Weights of a small transformer language model: 2.26M parameters.
Each number is 128 + 32 x the weight over its row's rms, rounded and kept within 0 to 255. Layers, rows and columns count from 0. Numbers have three digits each. The size before them is the row's rms in percent of the matrix's.

# gate: layer 4 MLP gate, 256x128, rms 0.0774, rows 8-42, columns 0-127
# up: layer 4 MLP up, 256x128, rms 0.077, rows 8-42, columns 0-127
# down: layer 4 MLP down (transposed), 256x128, rms 0.0774, rows 8-42, columns 0-127
gate8 093:110116196099094138106180084123143147125122130156098197115153164144171115134073115087099171130156178130155092066106109092116088159143164068122171157178138068087155174134129077137123176113160140164122099105103104184150178120095124111110123129149086162138123097196130168049169130160207115133105147092131146148124133148102139136149122056079124101157093101170152146146121103121139160093096
up8 101:144036133072177117165153127063172184138163116141138116202150134122189116102095150123090140116160184172134125100102092113155115155098068148077169182141160119202106107123056121181131151144105137140168115092143147180133148141084148155104095165123146153134159125119153163135091094173153102080122110107072153167160115165103110149139097104190154107125099145090124154125114148188131132131138
down8 098:130203077187179109104101129192091077160141137056176100128064121126113191151149111149157110111114080104078110173150156178159143088162146128123130085074135117073124109126164113125086087108164153152146143150111121055103107129146119092138132068165143147108103159133106121121115152114057159161156138121164084114095123059194102149105162147151141126097147106109146111151151103094130079148161
gate9 095:109106166089148142126038098187161182114120112145118168148187138172114106114203160141112098132121186164137110117142191081062101079151104132151094101153147163154097179150133157098089123136126136092160112064119163160156148079102139096135199145151163118137196137160121146122152151091123142106118118191153141120134116089144107083137167136042151137113142144139142140162080144112142184164126
up9 093:128091121153135108119135147139103098141144079098121150155101137095068104152140113118081153192112064130124128114135158115112142166105132123115104087095076155174052121144103061153175091128160218110078098111092098163157163149099172123167197119153142127120043158105166164193128157123050094130129141121158099154154122106142137146122112132129099158136131170163132108112094092076062158091145
down9 093:140153159125088147115119093136181158124066162145232103160133129123176108118160121141173103123133166127098106101070106134148141135118084057124138096154137100123094138121153158094077115107141118139136085068178120099169129154120095105128142170148120088174150141153111207058117164114116089179124139117125155063146111146169143144112142087128158099095086171129155110148176189121165064196125
gate10 094:118100114107118187178128122119128120137129105125091128083154092104049105151151138142131149139184125184098179159150214206129136137116178125107164116131126199094116154166103135138125129148120159134169077146139096114222137128074142092171137109124119122125155161130148153091105160149086094163127146164155132099088103131112126135175113100165096113150086157124172147219167131152120077164063
up10 089:102122134199131157165126130148159138104117105122138122093127157179113137100125175102147101165110099117161118154096185149130178115208126168099126106203114149137101104159078124146147174089145168207105193147145084090127092111118109085129131122139114082106063086099116133081142140100146106139136162141171089146116143130087182182085188125092194120136163158074124117133134151100131181196106
down10 096:134128120075100134126111121102096091166126154150054151123134068067071118144146097108122152115176138169114119154166132152098104166059164097095186159093124180082146155142163092120106094182115155139146061147118117107131164134095124135165161099122117157127140163163149129174069118121053112148150126092142170112119117148159102097136102127185046124092069144128158154206169110139102090115095
gate11 101:174127059131157149145107130165177180134190129112161153056145130143088133118165126125192150130116115159143112118174085161132075120180107123144082126183140073148135141086114147118161130153172156132107144119100148151187128161122139149121152096092198100138109132072123178165121139106137182198198080204115089060153090200110134101105156097128144137144160151107147126113138155127155134115134
up11 091:111149168153097112146156181141109119124148137143136129185088164134121145163137145098104190102112093033111095162146142158146147122090072099132146117103146171142094050154173083070118161120083081172082147138175135091114128142225182156152135109108162139180126134128124137147093103145078133130108170083151161147191155089177089164128141180138141145097113115180121071154140117099133122138136
down11 094:165130074154164117145114080108159151121145125157137133084150108115084093112122094145149086119108144147176165146146089083166083120167102105115153122182097075145151174117147202171113110148176149113142133111060141175156144089065098157120139146154142113087139103102104112123127123121125132186148120170067059052074128150104134093120124062147155108145185172086092159101114171182162084129119
gate12 100:064127133122125103187140118127128106122086156133122182106130112128110166103133174077081155075094154089169155142153158100176109133162101179127132151126122134129095111086153132150096131141090166118148137129069123103095136089124110163149138112123170101102113133062179112165132180084205217079137124112186095111120117166138163076167122184195152173049126131164141130134158180106135162132136
up12 090:108114120107172141099102127147041124144151156124144132131058099146163109091162102136158115079134112181108160132047117153161099174135144142083128117088147094186088164170092151106098101184089147135096143107150117153148153115156120149138142085129116124143147075155138143113151115177097135159075135099107158116154073149122124078078187100168078112091153097075128073116140145142123130016110
down12 095:130127158159082128136135169104194116085046105125081064044154104118143181106139164116102140141111148072149124098147126088100123121148099113132113154128143107069120103107158177129145155118136102194201122135134116113132158153136141111113123148140169104154121146090145082191068162087150191080132101124175135102174170147143169161141070179144152156095136168159158181115162184161117142136144
gate13 097:168164083120171164086143189104120116168095123180072106153121149197130143157160169181102135187171102117060136085117131072088152126151121109155106143135101120167177178105186140131133184151151167159187135135107147151131141125116118136116119125129099138117111164156099116148134151120093055132171164134169113124102087129155139145108070162085119064177110062087204124163111125128111138160162
up13 100:162138096100149079164067072162112108132123116105120124138153137130068164183176121166147153133084113085139094170046103081059073120144127115152175133114141192137165143129147137138183047133106138134157162076144133106095158063117063146113166142175093136135135123144140089142157138143130194153107185138142164126131158151119152174074136115147096124151110154093113088155078132161103142155088
down13 096:038096170144130141092158113141156156108155156082140144086095105111176089095093095083129080099108117219144132105173156183164154184064125147116096133166136150114101120157074134145067137127136102050106110138130143089141131175110138111144103149098171124121195107132159181135087109069161132150147106127095109119143126161160148087151172126125179156079135084153078127096129102111148113083146
gate14 099:143146113102099166131142102114106075147090155142153095100133141124132201092124123143065142132141118196135110137099139074101174178141078122099124155095151175138140198185108117160123153087095097119138144172109068172179133134208106117082121156108168122080118108156110091135089126132061170104124153140124132170145136099102101182167096084147180190192134103131109121122114099106075112145069
up14 101:124110106103146091022090117103136108092116073153135117135067157167087103129135119090122124076114109122177135194112126152142078080136174087090126121135054111130113137121117230118165112111124143140129180129136113067035089108130093140093120092162097149137104156112108104141082147124172207129097122112127102126087141186143121116084114127185086140107135113154133162080133148147141131120117
down14 097:185165131095134126086092092130091121125141156178099087111167140121179164129100100143076124120147108153173128136129172100095150141108059137128136164100158084179069144170121113146108150163086151103152169173107143153162079122163110092169083185104117142128148103135139114127036154118085158097151108144154169092130172128108080173207089067110156150134208140158124136128086140131089121156148
gate15 103:080159206068143116113118140113143115105182153152168121116158142137158150224087118105195086123083092089166151089071110109126109135109131110150109150123143137120109106168153125080081113106103161106167175104114085133120097133107178084112119115106124098110114178142029123106129089131142108151158095096199151115170084084129157132097086151162145068100188147108116146112154101125086103113149
up15 099:084155109129126118111113141103143149214107138159146170136096090096174160102141149084106107130136137145107180159149181115154179098182141101070093125188173126152140088167106127189131203086063126185104150117179113118154157138165108116144104169181070106078125118103181158180127164148131122164084142099136103094130146158098141128120114146119092117164095132090097063175138172106126156168111
down15 101:096092198145146129123117151115124098061130135150159163157184128083078143162075073092176113128129079154181095140127112171094038178092123075171138187102084122099146132127113172082114128140087129135165142140102093114100120160106164089114089166128119106137148102146059141083141110172143175127136081112146135137170125036125126132144161134133131145173172169129154101119158110178090116154147
gate16 102:087127129168171162180123090205142142120158153103108123076138138153148116103154090076164120045107178131104080128101146181154173168178152156122148122113118121082121132148133043122181145117126161144139138079117050135089150133142182181154123096153182113116102139122128176120052145114118126164121075114141100120116129142134133079104166075205072139092096118150101128118151151122130154140160
up16 100:088120163111169142201166066148068113089100170154168164093110151107061091084159140162137123090132156062104067092123142141150121142165091141115134114137095112149143126097153103117188154152096153187154057124126156134122107099131070165113104137195146124125094101124165177127093146129109094132107121055162145119131117125106161106133173111152116147138146177176156186172172090133184171148134
down16 099:128122113136102107135103127080151146133139110151127106204104112161181158151082115160139162184084065154142132154171156092112093147075118095174158149127185129166156097126112185125045120156144135098135091162123192157156151116067125057175152159141132152166128144096131078162140079114133123117173173189107163102126132131152095171146070187105160156122101104100121108137142176119105079138079
gate17 093:155121123147087077116140083157135124059086113154121096145060097119136115162110129122127119152163085069157115102062064123124133069131142088133143170100133114183118096155146145129150161114072129032128112138143131142148113064163110111111171081125096165159113145115147109161114138132058161154153147090195131112104110079148146099104140073137121072092073109126147155089103152170186081101101
up17 096:116163171124081074139117151145125112159121168166082141178171100178100112158130119115104145102070087109140066183149073181126149168117155116109150095135174085157139126062128123120114120107146093114130145128140088164121066149096170086121136075144145121125161084165085139098152067152084115128177172103129118127132126126183182166106170097099178116188120135140125111107156196090084059113154
down17 095:126088128112179150116123113120070150133124097088141113130149132137147103138148131111159076110177171220073162078135162111104120049134099156161127114090098176104077176167138135162072107129130105147074142096116142092122120155145128181142097182146102106123179138144168150136105187111179137126136114154148184083124182117089145076150059147118106124115132112161074085129091081179126176169111
gate18 099:096121080148117097113136146117123092132160148119185138131112096108107118166135093130148103111181112136076187115131159097124117133059146111100121158119196097082155141151091148143086113144096110117225088070170146137207111106200133066131169138125104114064128152150179144195137091131159167128179115110109146090094156140111129165138090090150131082059166167118083119120101114162140120125097
up18 100:072119156129142123169143080218136090141102169140176160146094103060151088081144164104153099140106134114130113124151108126120141128114143133117078097089122132169087081204095124090127127113136134161091133145115044117124105088181142154139124151177111137123155131143115114121132137137094154210070134125096131135125181113122102102024088062142147077168110106107122137116088177113170096114088
down18 099:166163117140122124134113163069109110087154134132149102125186150167098161162141100088118119166180134146137124183090163107162142144111123105087143159160129082089135158062114140127113136139117160050154096118165155114177170105100139075164131117099093116053082150128171180185131058094183117089181133150123146117141102094120159151192159137143150120065148155152166127141144082149064134149182
gate19 101:140073122084162119140118165143113156087130080167091145077130129104170137105108152131131115100181082123141155127094152173082140169097106167096160117153139126156140113136159129121117179099226143195099133136094110070116174103100131093141110147182095127157107096073092166108180144176148149073119087091150238140129164147149142099150179163148143133162158137146151080082100111109112104107154
up19 103:133059103128122105094140082116098170141161171079128161078125112134137062110123114136165139151132168172084094129156166121167113138183137129128167150154145168103099126131092116104127141112137105155139141115084076120092045127100175070152167183084080111133061136111096150075108116151149118120120097111105102109155202095093089129110104046131062131074142105127120121103119188148149102163183
down19 097:112205104145161141159152178141174110157073090126150109113149165103142153118093108120149100161142125118143164116115099134064163162049098146109119088129148096154156129138146168147130117123174131145138104177101125086071152126187066116175092085140109094106118086096115144118116144149178182124157137079102186143137137165111206153116144186177146115215153111150107117150082107075160093160134
gate20 096:131132111179146157085113102136216113131172143143140178148116108118131151199145106096065163133156145073100143087082137064133048126133128155140085166115191083141209087120142132132137105166153077070159114208159110156170085115087087142141116152146129112080134114116112140135124112115104116135109118136065193097141096088111131070137118134093141156156123137152115055145117111101144120141117
up20 100:170142129114162104176163105116106163191096148112169125076123127134165161197093122139170079114098126094058144109073098075136108142167161129165154103117080102127147018154130124180147116110123130122147076076142124122131131104115114138155128160131102152148113112096148155136093109140148135145144132069112208090125061193059100128119098119125053135131133133148151065120093138095144103098148
down20 094:147142167113127126069096154142094126095155121193104123150121172113141083075132123125103144098133101145162096142186126207104146120053102092067158137114048155166079187097100177116092177143132099119102184093094117126145176151192150116091114090139125126151112090140109126140119166136115111100129161127190017132124155132163138121154139139141139139139125078091123163141175148144104149155086
gate21 099:149121113156179140111127123138118095123115122100125136137148119132111128115169134104129145073126074120175135152116141113117091052130131069146130161089145161136118105179110174122084108083179095164159163116174088109207084138149133126109147088140161143076097102040156168159134112132179092106102089150115101149145183112118181126121074160091133157106158093099091093155069097165221157101178
up21 099:176088136190145184145128147138138147119116145060096096126117192160131167169111050113151131101164160191094062113166111110172065129159083069164122119121124143122144169117126202123136118124147162124128128098174155121121108115115125134158130146145081148163078090147139090138145074111098153160083118114087142153119181084166150143132160107174066142108195152136180090133120152164079131168146
down21 098:122137116100122126167114098126107128118132090131086173127138141098153075047158190148100157124097136125132152144093071164070185147111178163140150118151079139161132119119186073097146148169154093142182141148131118147164134149160115183108155104072140097121214129113147150165145199124157125101157078149213124119142164069080109115131114091086156101121133118208132128112178142156128109122156
gate22 110:114152146150099075124113166078156187180170106101119137109187174113100179193162139173209123139105125122142080140139137162134125144140093116156145150124156099099173169123144115086175081116135129136118096150137098108190109155121102118130156082125142140142130096080141137052144090094145154131153124166231142156163146125157192110138091114132106107121107152146104109149053120118051107158181
up22 101:130112177123138169116148109143104155094151093047109126096169114209121134077157128100109099141156105189097123143118141111090150124138180086104156143128136134097124171118128162085158143131190108057143106079161087118084198139094116137078104155119056122128103126127202099144155078073141161163110119114123128118132125113107085155175178122133150165162189130148120137132156109131208063137151
down22 103:121141136137089050138118129096158134161087077177114131119135131086108187229147139172152114088092145145137153114138129162138141165147111110182126132108156102162131207140162094107129070152126123070145131108104114165140112157120080094171155091112196121135107146162107105106136177119145120108162138130201118116133118126127146091098103117110095114075039155109105111164083164080074168067141
gate23 102:136200137089105063138151144138129072093129115138129127150114134126100103113099107121210142151095093169133147144101178123140114151196091208139131129114146118073117144122102119154063162169115141102117114112105162106117154132135153110107074166114129133148118000116134169095165207143129089162076118116166181140140139136120115131080148088146132162111134107155123118071082193154080126130120
up23 111:122163094166095109143076159092131096079125140086139078127131180138116149151168124089130141087121124125130108122099138135174137093132079129108128147134145117122126124138142162137090157103146178179072132157074126119100163134091134157161123140166071123181103104183112117182149157195179171144101124138147175098083130117122174127033190110145104193164048152118205157128152083112125134172144
down23 109:138098084168125136162084094141087140150125137141148061146127187121091114201147077153104126106188189139142134111149102122122124136092132095075093157079147153125153110109101104126101094064088125059121117162129103141120180128168161137139148073128101120183148139156115081144119131077190198106119086098080179149116076123137128111125153111108087122178064143165180114139120078147195115115140
gate24 101:166151164091127059162116113154144119138135139104153128115072120143089052169113117109117120156204126141137079119152105135111125114138104120116128144091124096079111116135090079170129150111112091121125145171134162193125110186190131129149165115151168097137190119139121143104145061184099077135143144147145069117131132065139115179183152103142231087126161163124190117155170178153135096158139
up24 107:166085180127136101151107063102153087124172141161162170141107158120067154187133099134158098158164129074082133168163110154070123136104100129136084130120130131112131069160097087152208128132170144126189040106153126163101164193109094170158122141111139074150174175168145100110132108140121102101126086096169129104078050151155106121105138136157170100150151164096111117144124136121153121088146
down24 101:063181078160143076068110119155113096071081129174180101131110121135150149108112162139152146174126141136116163190098089136107147168156148112156122095181140110127126130146112163191166171094196131117148143156141160144179148136128115144129141151130123142119152142085144077135097170092131181103096099137132132139158099196148166115104094104115010159158107120157039081116127142137095137142128
gate25 097:172136150066131108149166124151096106160183086131097114079130163165081137121212097113122108080158129161124104169137113095123124168110171150092072173117084097149119095145083197080048091135097118137108134134134096107097118163115171057142114104137093161125199125084162157138094160132159162152148126120122168163114141190151150079150128151106115137133156117109194109117169091133115177134080
up25 093:199117118081134141143119155184121129089117097189104121081108121122096158098136129133157127096128151124162118155119115121096141105149200114107103113097138152141141139154170175218099117128102107164155145148124158087074111072099191197212142100093087124113132120147138159109164127196175084130133094115172126150118119182085132153186124125096095149118123161182164142087128098202107147145171
down25 094:079107198178171156132114133110126127139163170109125108186152120163149151142157131134091103146147137145121123137119176121152148133120085182162158120146110080141138181148069091027116180135144123142095127134108090122134122182139089003089117113156172185134114141075087122191109123131107146129115137123118140087115143090156098161105060171154151127148085089081109104179121113133140088145141
gate26 093:110128107141058110124082146179077125082149041184121148114091159167150186127105166135146114088165151167088145140184155105106122061138130144084163120107125141171179155171188112149113165126108073139129132120114148217115109138194143188148160146161123139084141151123075094120171117160125160107094146184107108138105145109169063099167126159150130119133136093131103107163098084134111097112126
up26 102:184135152162128074128124172105101118117174106162133108106127153110161112098129233142159093118135129150166108119197163166076113071087162150094167126134125113164123140115124111127126131116143101127125092084087181164116064067082159138105168115115100157082085172128067127128156124164130139058133111118111054111150060106164105122133138159118141163119175051151121143151153123172171099129099
down26 100:188105205144151099088123139090119133105153163070159137132172117072089102083141078062055127164087120106169104129151138121146154175138141126141119126165146122146114072094118125127146106143112120145219120124101104079157137125060128074150081100149121120131117115128154151130092166094111138096209135087132125122158043161088137116077112116108130180133151150158130143133199184144150104119108
gate27 106:171160129113163123152146150092126191125146139161130124153121050148195092169122141129192084156144087154112168111119122142129089118136130051145150129107101102158177040145139132113116095128119142069132193108175123095122157129125118143107100130100104139134148137074108188082090119130116123165077079112110145108175128090112095121171116198139095057118183095093132101137105140165092067107173
up27 107:112131114143152063109025110143190100129155177142096098175090120116187120149157097158107109185107145125131138156160112107086091148150100171175113134093109158121107127139108219144167159154104127125131162112144182153126147176129133132065115095147161183131107151116182118137108128108106145133207071121158097107093143105121133119139085174164147086121118076118077175168188140157158086121125
down27 110:127097095090114166143072126187101145078147069112165089161089093147141123094145155084209167101106150116112098139070123103167136084133144185113089120104133147169130149120047151113146127167079138074105124148100145132122144150147125125165149171123141156196155087166115117124128096142164087132123088070091138197111140108148122141161091151163099171158178078135151129115055082117131142159176
gate28 097:148145099113082151080166129158099128139118108176132111094091070095135108164164146199141133119115094166217073121115108113063128151104182115103041167156128126184106116131103130120171127094111083140132152178123095158158183140116137066117137151118136149126178070160104139147162165141119170116125097107097131083147123075069122147133053107119153112143119089102140181143114152182152137187122
up28 098:062122117084122126170132121072109124132137156154102079144146192181113144116097123147079115131109151146178118201100080115140089156089099137110153118178064152087153106165160211167113065141077084089102086086121086143159103098145126113144110117128086141125132105141100103114123139136106162133095143097160096166161101180101125087125133137200162081170159073108136152154162190133097108116168
down28 103:139181114146169174117126161174200127107148129118147093121109084100126146117161115133194086105078097062126116130100152115106122122111166165123098170093143102175094155102133056047147138091181159156140115126106145150160121119136115125148158170140148107188152096110179171073125183117141078137124076133131169135147127058108134139099090111054143117106163177119145164117093101155128130212131
gate29 101:167105146122150125136077171139106125134159184123159170116147132106150103091101142060143186166128144122131093029181184138087095158156118177124091141166170111202110123103139157080144138073094115107135107153038107118104171094024102126149137118110101159091123162127129121110102151104165134107128132138186105147158092081155119129105139158160110109168141168120146128178069127137139104108115
up29 107:172106172157049109108067108126057139098074131101097154125134153202076089114156100066137142101155152118109098117195129169127082151104163093111118134161121138094126133083123122097138142094093098108140138192073163117106141162108085116169093174129101137063128110123054040144125122083119090111131133148153067126118109139185115151118091118111192089124139143135107154156119138120107131090141
down29 098:123171086111192120142168106128177093143111109129135084085115076120152165152114131164087118122092101140144155131082076085146124042126067120136119168110154148131126153185121133181122135123163138109095138100179092130159114142151176094095153112128129097190130102163234191136096160177168164116139143120116127118121189164146129098094168123147044158150102073104141111135135165128101157162110
gate30 095:182133173105131120133180122064128149074160176144149065138164130133185164107149139138091149151162119214160096139146195176122123165113148136120074143151128118092135148109104116161120144129129125092122113146094126128183160094155148115129073165115108122163184139150106188099127159130143097069086108105149170096132131096111128105124191060055208111165131128143130095102139196147094113091149
up30 094:116114137120121107091095153199150080135139173126157088178108103140160116131168146190108154170108161091153127128083165131085104156177121109150136125148143148144092110094143136145148149163073145105092140199124092105137140115130073081101168118124099093080158213167120139120142175076088111164155130032151101139076080122121164153083128128210119136117139108105052117150130097151111123164144
down30 097:180114124111167130163166165048147131080163142092120110083144150102141134083071116114163108078087152197136149171091141097163100125099097120123101125186081133089177176087090116158146111128155153083077119117158088111135130095111141124183148115098078130145149127102123177088130139125204126098099088205120138072124158102132121112127151102132187100112137152170197120110122156114101085081164
gate31 107:145129148126110119171140085119126136168155128111159112126157090162079169127113115129142107048076146160055117164121146173092116133081186200113171161127068139132082102160136122134131148124087111108103093140113137120142162094110144133064099135127116126089121041154115096082090130136162109083191182128204146125079145126105124158133173096148167114157122110137157162089178130216115152153158
up31 107:088127110093144153144095146118087130110116134132114099135191129142143154082154114145169099129092212115083133089096162168129167120186133074108116129138124112085119145131123098128054140137141135038172077128187146105078140106111146060130117136147146154117184122117153131154058109062123082126149105178126142190202112148139170121124200107181119136112169093100175125101134154145121107112098
down31 108:127114147135104069135124169107067129157138080071170086214167124131110110075190116097145111147085176172182085109151103135167162114106108124106139135084164123189133129138137137115095129161227155161196121106138176080107158030102135140128123129147162116105161150121127113145148172082115095099120092071114133146109163137124170177105131099112129127154137105123162145124098116090135101078141
gate32 101:171212112123139130155100147196141098140151117071162110180127177189058107151122118162075123150140081135063111168123083142101135118128168088166156157174155122121089129089145126106128072148153148121126106140115116081125154154109100132150122095172162121196113095166188084120125070135142196140139133078105128131170155150166116141139119164119127104171063095100104135093077187101106132164136
up32 100:152099179118145155080093083153105197135142138152152124144103107131050138098063081124136085160128191108152118168184088139117175096134123135132126152119213129148115177109147078075130107169130135141107146067137167126119139130123162137118123074144078135105175143148176086141113148088144150132136126174166115170123139116070098168118162122167068126144215118133180074130101090147102121086137
down32 100:053082063158141137138190132091152053129125132158086220104141158076181118124144170158151170144125128123139170136077165098141123122117124179122136085083078089112155106197085173153122130087085082145130099138113135119137141080135118111145087160082136153136104148086051162131121160155080103170119105164144147127102121100164117128160100119151142168116107158173102160175160145126152143082122
gate33 091:172116184117172127084168089119123133160085118167158164103140179143132059085173154122056158102118133101164094126141144138117125155088129138163166113072160116111148127058109142199105092144116139108179089147135114152072127123069121182094105124102164153172168125059085087140118150151140171157135165136153030143112104123172133112140117127127075114122075138158108108125179125146155179122132
up33 096:181125099115174129120147070167199183101137120144098126114137149189075111165158171116081122100163141132139075140151078160155113128097128127122126114162104122076114129133098147203123101189150171100155124080145134127119115069123138166118135131173191116176134167153156099102106108099109165084150146130113139105116147162134148109155124089072191136143178163098152157141144112214123200061118
down33 097:104099183141143121156093188134088076133134135123121123144108119092125186141089105130165118128112123136169166147103196099090143089190108127109111143091140153147119130139159088074115172081121126101142154164114105149114127161123183126173164123112044153053077105068125152190164141170174068135110143134164146149174107122091113160110158157176107094080117115179120139115102106080108054174117
gate34 097:076146050120137139115077094144092090164164148187083127161161108088149175207171139166160099150143176093137123116105091135156189114105094139122113187153106108136140105086128184096127098148109102117146085124173142136123132124124110196211187121150110144149150123155102151140138095139166110123223157129127162156127147061119146131164158094132168115115116137119106098171179138122146105172175
up34 096:150167125065111174141162144114169092127128103085151071124135145139070199151133115176113123092173113191102131144154071130096167185128181139070168118118112153101117168116087120202182125122127159108111161103097132102114064143140121109098112129186100114104205123126104163123108113112133176128081084152143099180080105124114115083121111107127202084078098148149138143133090106128113089158095
down34 095:161123123169116096117116090189082123145133197118089147111170096120123118138149110127171126151139105063109155141088180143141091172086090119139073142127146099113158092156180150094105125120162076132144125179156143140156151112188142152212163118112151137164084131096137096150114154152137068102157201107118157154206122140144142202186117150150107176178147104157112112115202135153167151130148
gate35 107:093156095138107134094085108086183114138180089143131114141127151120178205115119124103119118113142157107092128072144168204113132130160068126087116138146146134181148088130127217132107121131148128168096033114111147134131100128100058134121083140091127126111132080122162131133152148109127118123136083176109146140137079104190158080174185162080091105181130171127115119061145106131132156116064
up35 104:121040153074100179103143129071194133112122127145154133090137139190082079163109150133148126105132099177134091140117158082122063138146087106176191125139127125164114156102061078166132089139110112127185116164127125180120115139112095097105096183116179132165132151106161147076183124119107151132115096105144119122101144171145239147124161120099125145133117141134157170084181147112161159133119
down35 111:139122071134115123143118162131100196129149127136154055145125131107159177148118110110148107165161089131175145111142149151090207058101124116132134141111158075069134119159142087123173149133138098133051186146142213051150080110135136171127124076097076169080128111126091126107118076117124169113131106137133149078150166129148048072115133100106140125102102169134132111159084125173113165125128
gate36 093:079147131099125094136106070082088106144125192145162167088140128130073117118178120103094149106144099126165151165125171106142086131124208091093135072166124134134208150170197152107086091132107148102105106114135096156131126121117095142167103117143130074095096090115164108138141080113103082127120188103109131157086154125125163121105173188153173113093146096120209128149151193137184160091118
up36 103:126094178070152152159060159177128147144126145120112134128124092095114101182109168152139122148124144061111132089034145162113169108141145106113110102147168081091103122140105118101149092085168190081162154177117147122145148179122133127131164172138096125158123125143068106132182172176121172104158192103061096155152101077134096089120164109129140037126181143099164119124150100153129137136133
down36 099:151173104180106106120143101121069126159158104126153109164166187152156106121119128109146158129143097176134156138230097096148121120111124128120101161134094151177179108129117099179099158209082080133103111096092086144117139073115112173123071077117148125081097161101141127092096087068108114205115074148140144091076182198111150114148121123141120157143119154126101132137115161090138082114170
gate37 100:099125105099089134101111119090136159121152183102105166134163100200122126181156111175113105146113077107131143135153094035119172146137108103146103145184149201131088135143121150083094093099157152087130083065089076117133129084126100148163151081144164106155157097141189070122219180148117144166105092094122149135115098118119121098087126184134125161084165120084146146138153145162155125160098
up37 099:081164107081144110090112132129201173117066114139040123140050079101160121069121161140025087134123106165128136164093127114132161101126192154107168117107118106098148061149176166139173097150111118126131097112098163139097119129117155080143135151159168136114192155157143147151113141121151140134107136148113129140096102143134134116131088089096126112176173106132146148055122191154090158152084
down37 099:112167151156086188103141094089088151084187115101135169085164097168102134199131132166137114166081133115113143116138067120099162122082122118130072122160128113096104145160153137090070178136124129076115130121130081131167090050184136149186139110160143094141087112125135109111160175126147124146105142158135165143172168113065117131133189146103143155107109078114094071178160138209125169132145
gate38 100:155104111158158076097147125177154154127133128130166077135152108089094090151146131092118160141086115158134186131172164097132154148157121065133074179120081124104148090130120184099096145145115077092085069128149149121116138178178123120118136125140102099171126110098141072124192144099132148159126085106111127088071164114110164082102176140087153177169218090128192120154161117189141144157084
up38 091:117175168093127166150066094130126148131056059109057183129172175143133141087125149063138156088156156120162177120135161129136133126092133131155155183144121152087124168132108166091118155150146145137093123132178064099118149098069109160148159178194167095192148129127115095092157117135157144147146129136096167125117157157150114133043127138129105142118161175179159103168181113132135189135128
down38 097:088094070134125094150165144129144155177165157138169145143085087142119109180081142212100171074070110144111126134134081185076101092146090138181130158121163102171092123207166107169091164085095138166191157087093144146092162130110178123104082103089135164058128108174132141188105130114107128128120083114126079133118084115123141158157132094124077130127137125094112131133118158157135142151156
gate39 097:130091135153116120114122123135094202216161183108136122076120135131133112136056124158197170110123134112133116145150190151152174102078157154061088087146143113211124125125105145162137144159131123137131114123133109127131102145098121084114122049120124122099164082095181122098105102125105067098145199135128137121102084080095098188128139137127113134090095106153095136214064157151128129098138
up39 098:121220127147091098117087207144181138134123117114089151133128086131122154128133161121119152153104158127099176124115081063132121147107183167174136141125103131084128131120152152118118157127105161098090167120185130149122185087124169167123192127142145147151128088156067135113154215116143140181135156115114122136160117128107051097171144114143108068078208070085132148115141144139137124196151
down39 100:120123161167167085122090131113128143156124165043134107056160128118160121073132107158204138086141117126119165110138144111144155088056112168131107128192137113121131077123116121169102152172149072133121114128142135109121182110094150104075150051167119111142172113140151156055102104157138092117114222146123138119072154134105126127151124144096124150097084110133119148226114122129107107119191
gate40 098:150146120102100094125107160129123140126178118160114133126103136086102083184091072076108152166124139079108135143169124145109102134074085100087179060057084157056097111091132084075058080137134138148144128179155081094160100152165142162124147105131095156181123128126086136126149157106134144095186166125169177130097167093130110156147067064143147129084151121111146073120156133106123164156103
up40 102:113095111134081087203122124092145141172153098112160157088105118147132180116104113132097114174147175148173133113173101084125114130131160099138191170155159074136110121135137104141188137084075097153145165199149094148181130101125161114163154105153122124102163130120101115147093070052122083069109092197127065171179107128101152104103124154123149163163133130200148118176111131145131127096175
down40 100:093120132146085130114078132128110078127158155121082170171170108069116096136112144163083155155090135104064109114132133148099186126119147105136098077110159124188156175150142204109103137161178134165150065124095149186117115089160108080128114125135143120097168182088144161156179143124167080168111118119133133042150127179153168183137117139160107097119061125115078090181156106119122133137165
gate41 096:132153077107130106104164136129106132118087136121126101142157174144110122107127096135074125133131081076213193154118158125142109118081129204124119120155141166145115057111171123111108118138156156085140136142147135105147124164163102140089103170187089132090087118166159104124136099123127167044078152117149088094141075193149134166112086148075131174122031131152123163110155132135181182105159
up41 096:095189171177089134120165086086131155071111134150162130141108135101096133174161136123122154138117108133126126072184133158103165122102109071110082070079116119119116160130102142113183141109114148125112165075172091155116138081062208116135150114137131127177168168086129079165120178106150112117130097054147160134151207135054135122109142096113146123138154089128093059104115159124083173128142
down41 098:141121050101135124146108133131101132133141099152134128089156134140172144107104133095113078118170146115194141169104145108161084122133180149131135159167157140124109068130169082110063091148137127086125127183079219154143137114178086166095119142125085106138108108158139110146134066131126137054071170195119091165153086162138117138114075137105114116134099176154151174084170138150215103132116
gate42 098:122093157124075128166084144113115151084111151113165195119080095106098118083160100156190095144107107177159060118124141143143134147119129110170064137132104061133142147112089082073147112159126162120119141162107104131129116131172105137153146133119126126059169118118093126139165110099177115147091075175105097150161185154099078145047139106186121136066139166076120146150084139082131056155134
up42 098:155169142147158117117161146140102160107082108118159159120117081129097168101171111150160105147176128144135073165117164103130064140169141147103086105117139041166143152111127051131142158143093105107206135155116190130193152136163109116201134207115059109091117168118119127158154095114136162112139147167170090112079139133103141168100073109100143165113166154092163152181105143136102098114109
down42 095:078137091128146097087095079147132093119138095147148082125171148140061122134131146131081132108143166107070145116143148128156134084106107103118134162101091146149101117130108209131103163074096060141163097142161105125150173124092165169139177139150103120149089080156162150096153156138189116174130210148156154127136105131139176096155124141095067151145108102194188084087166127152123215128148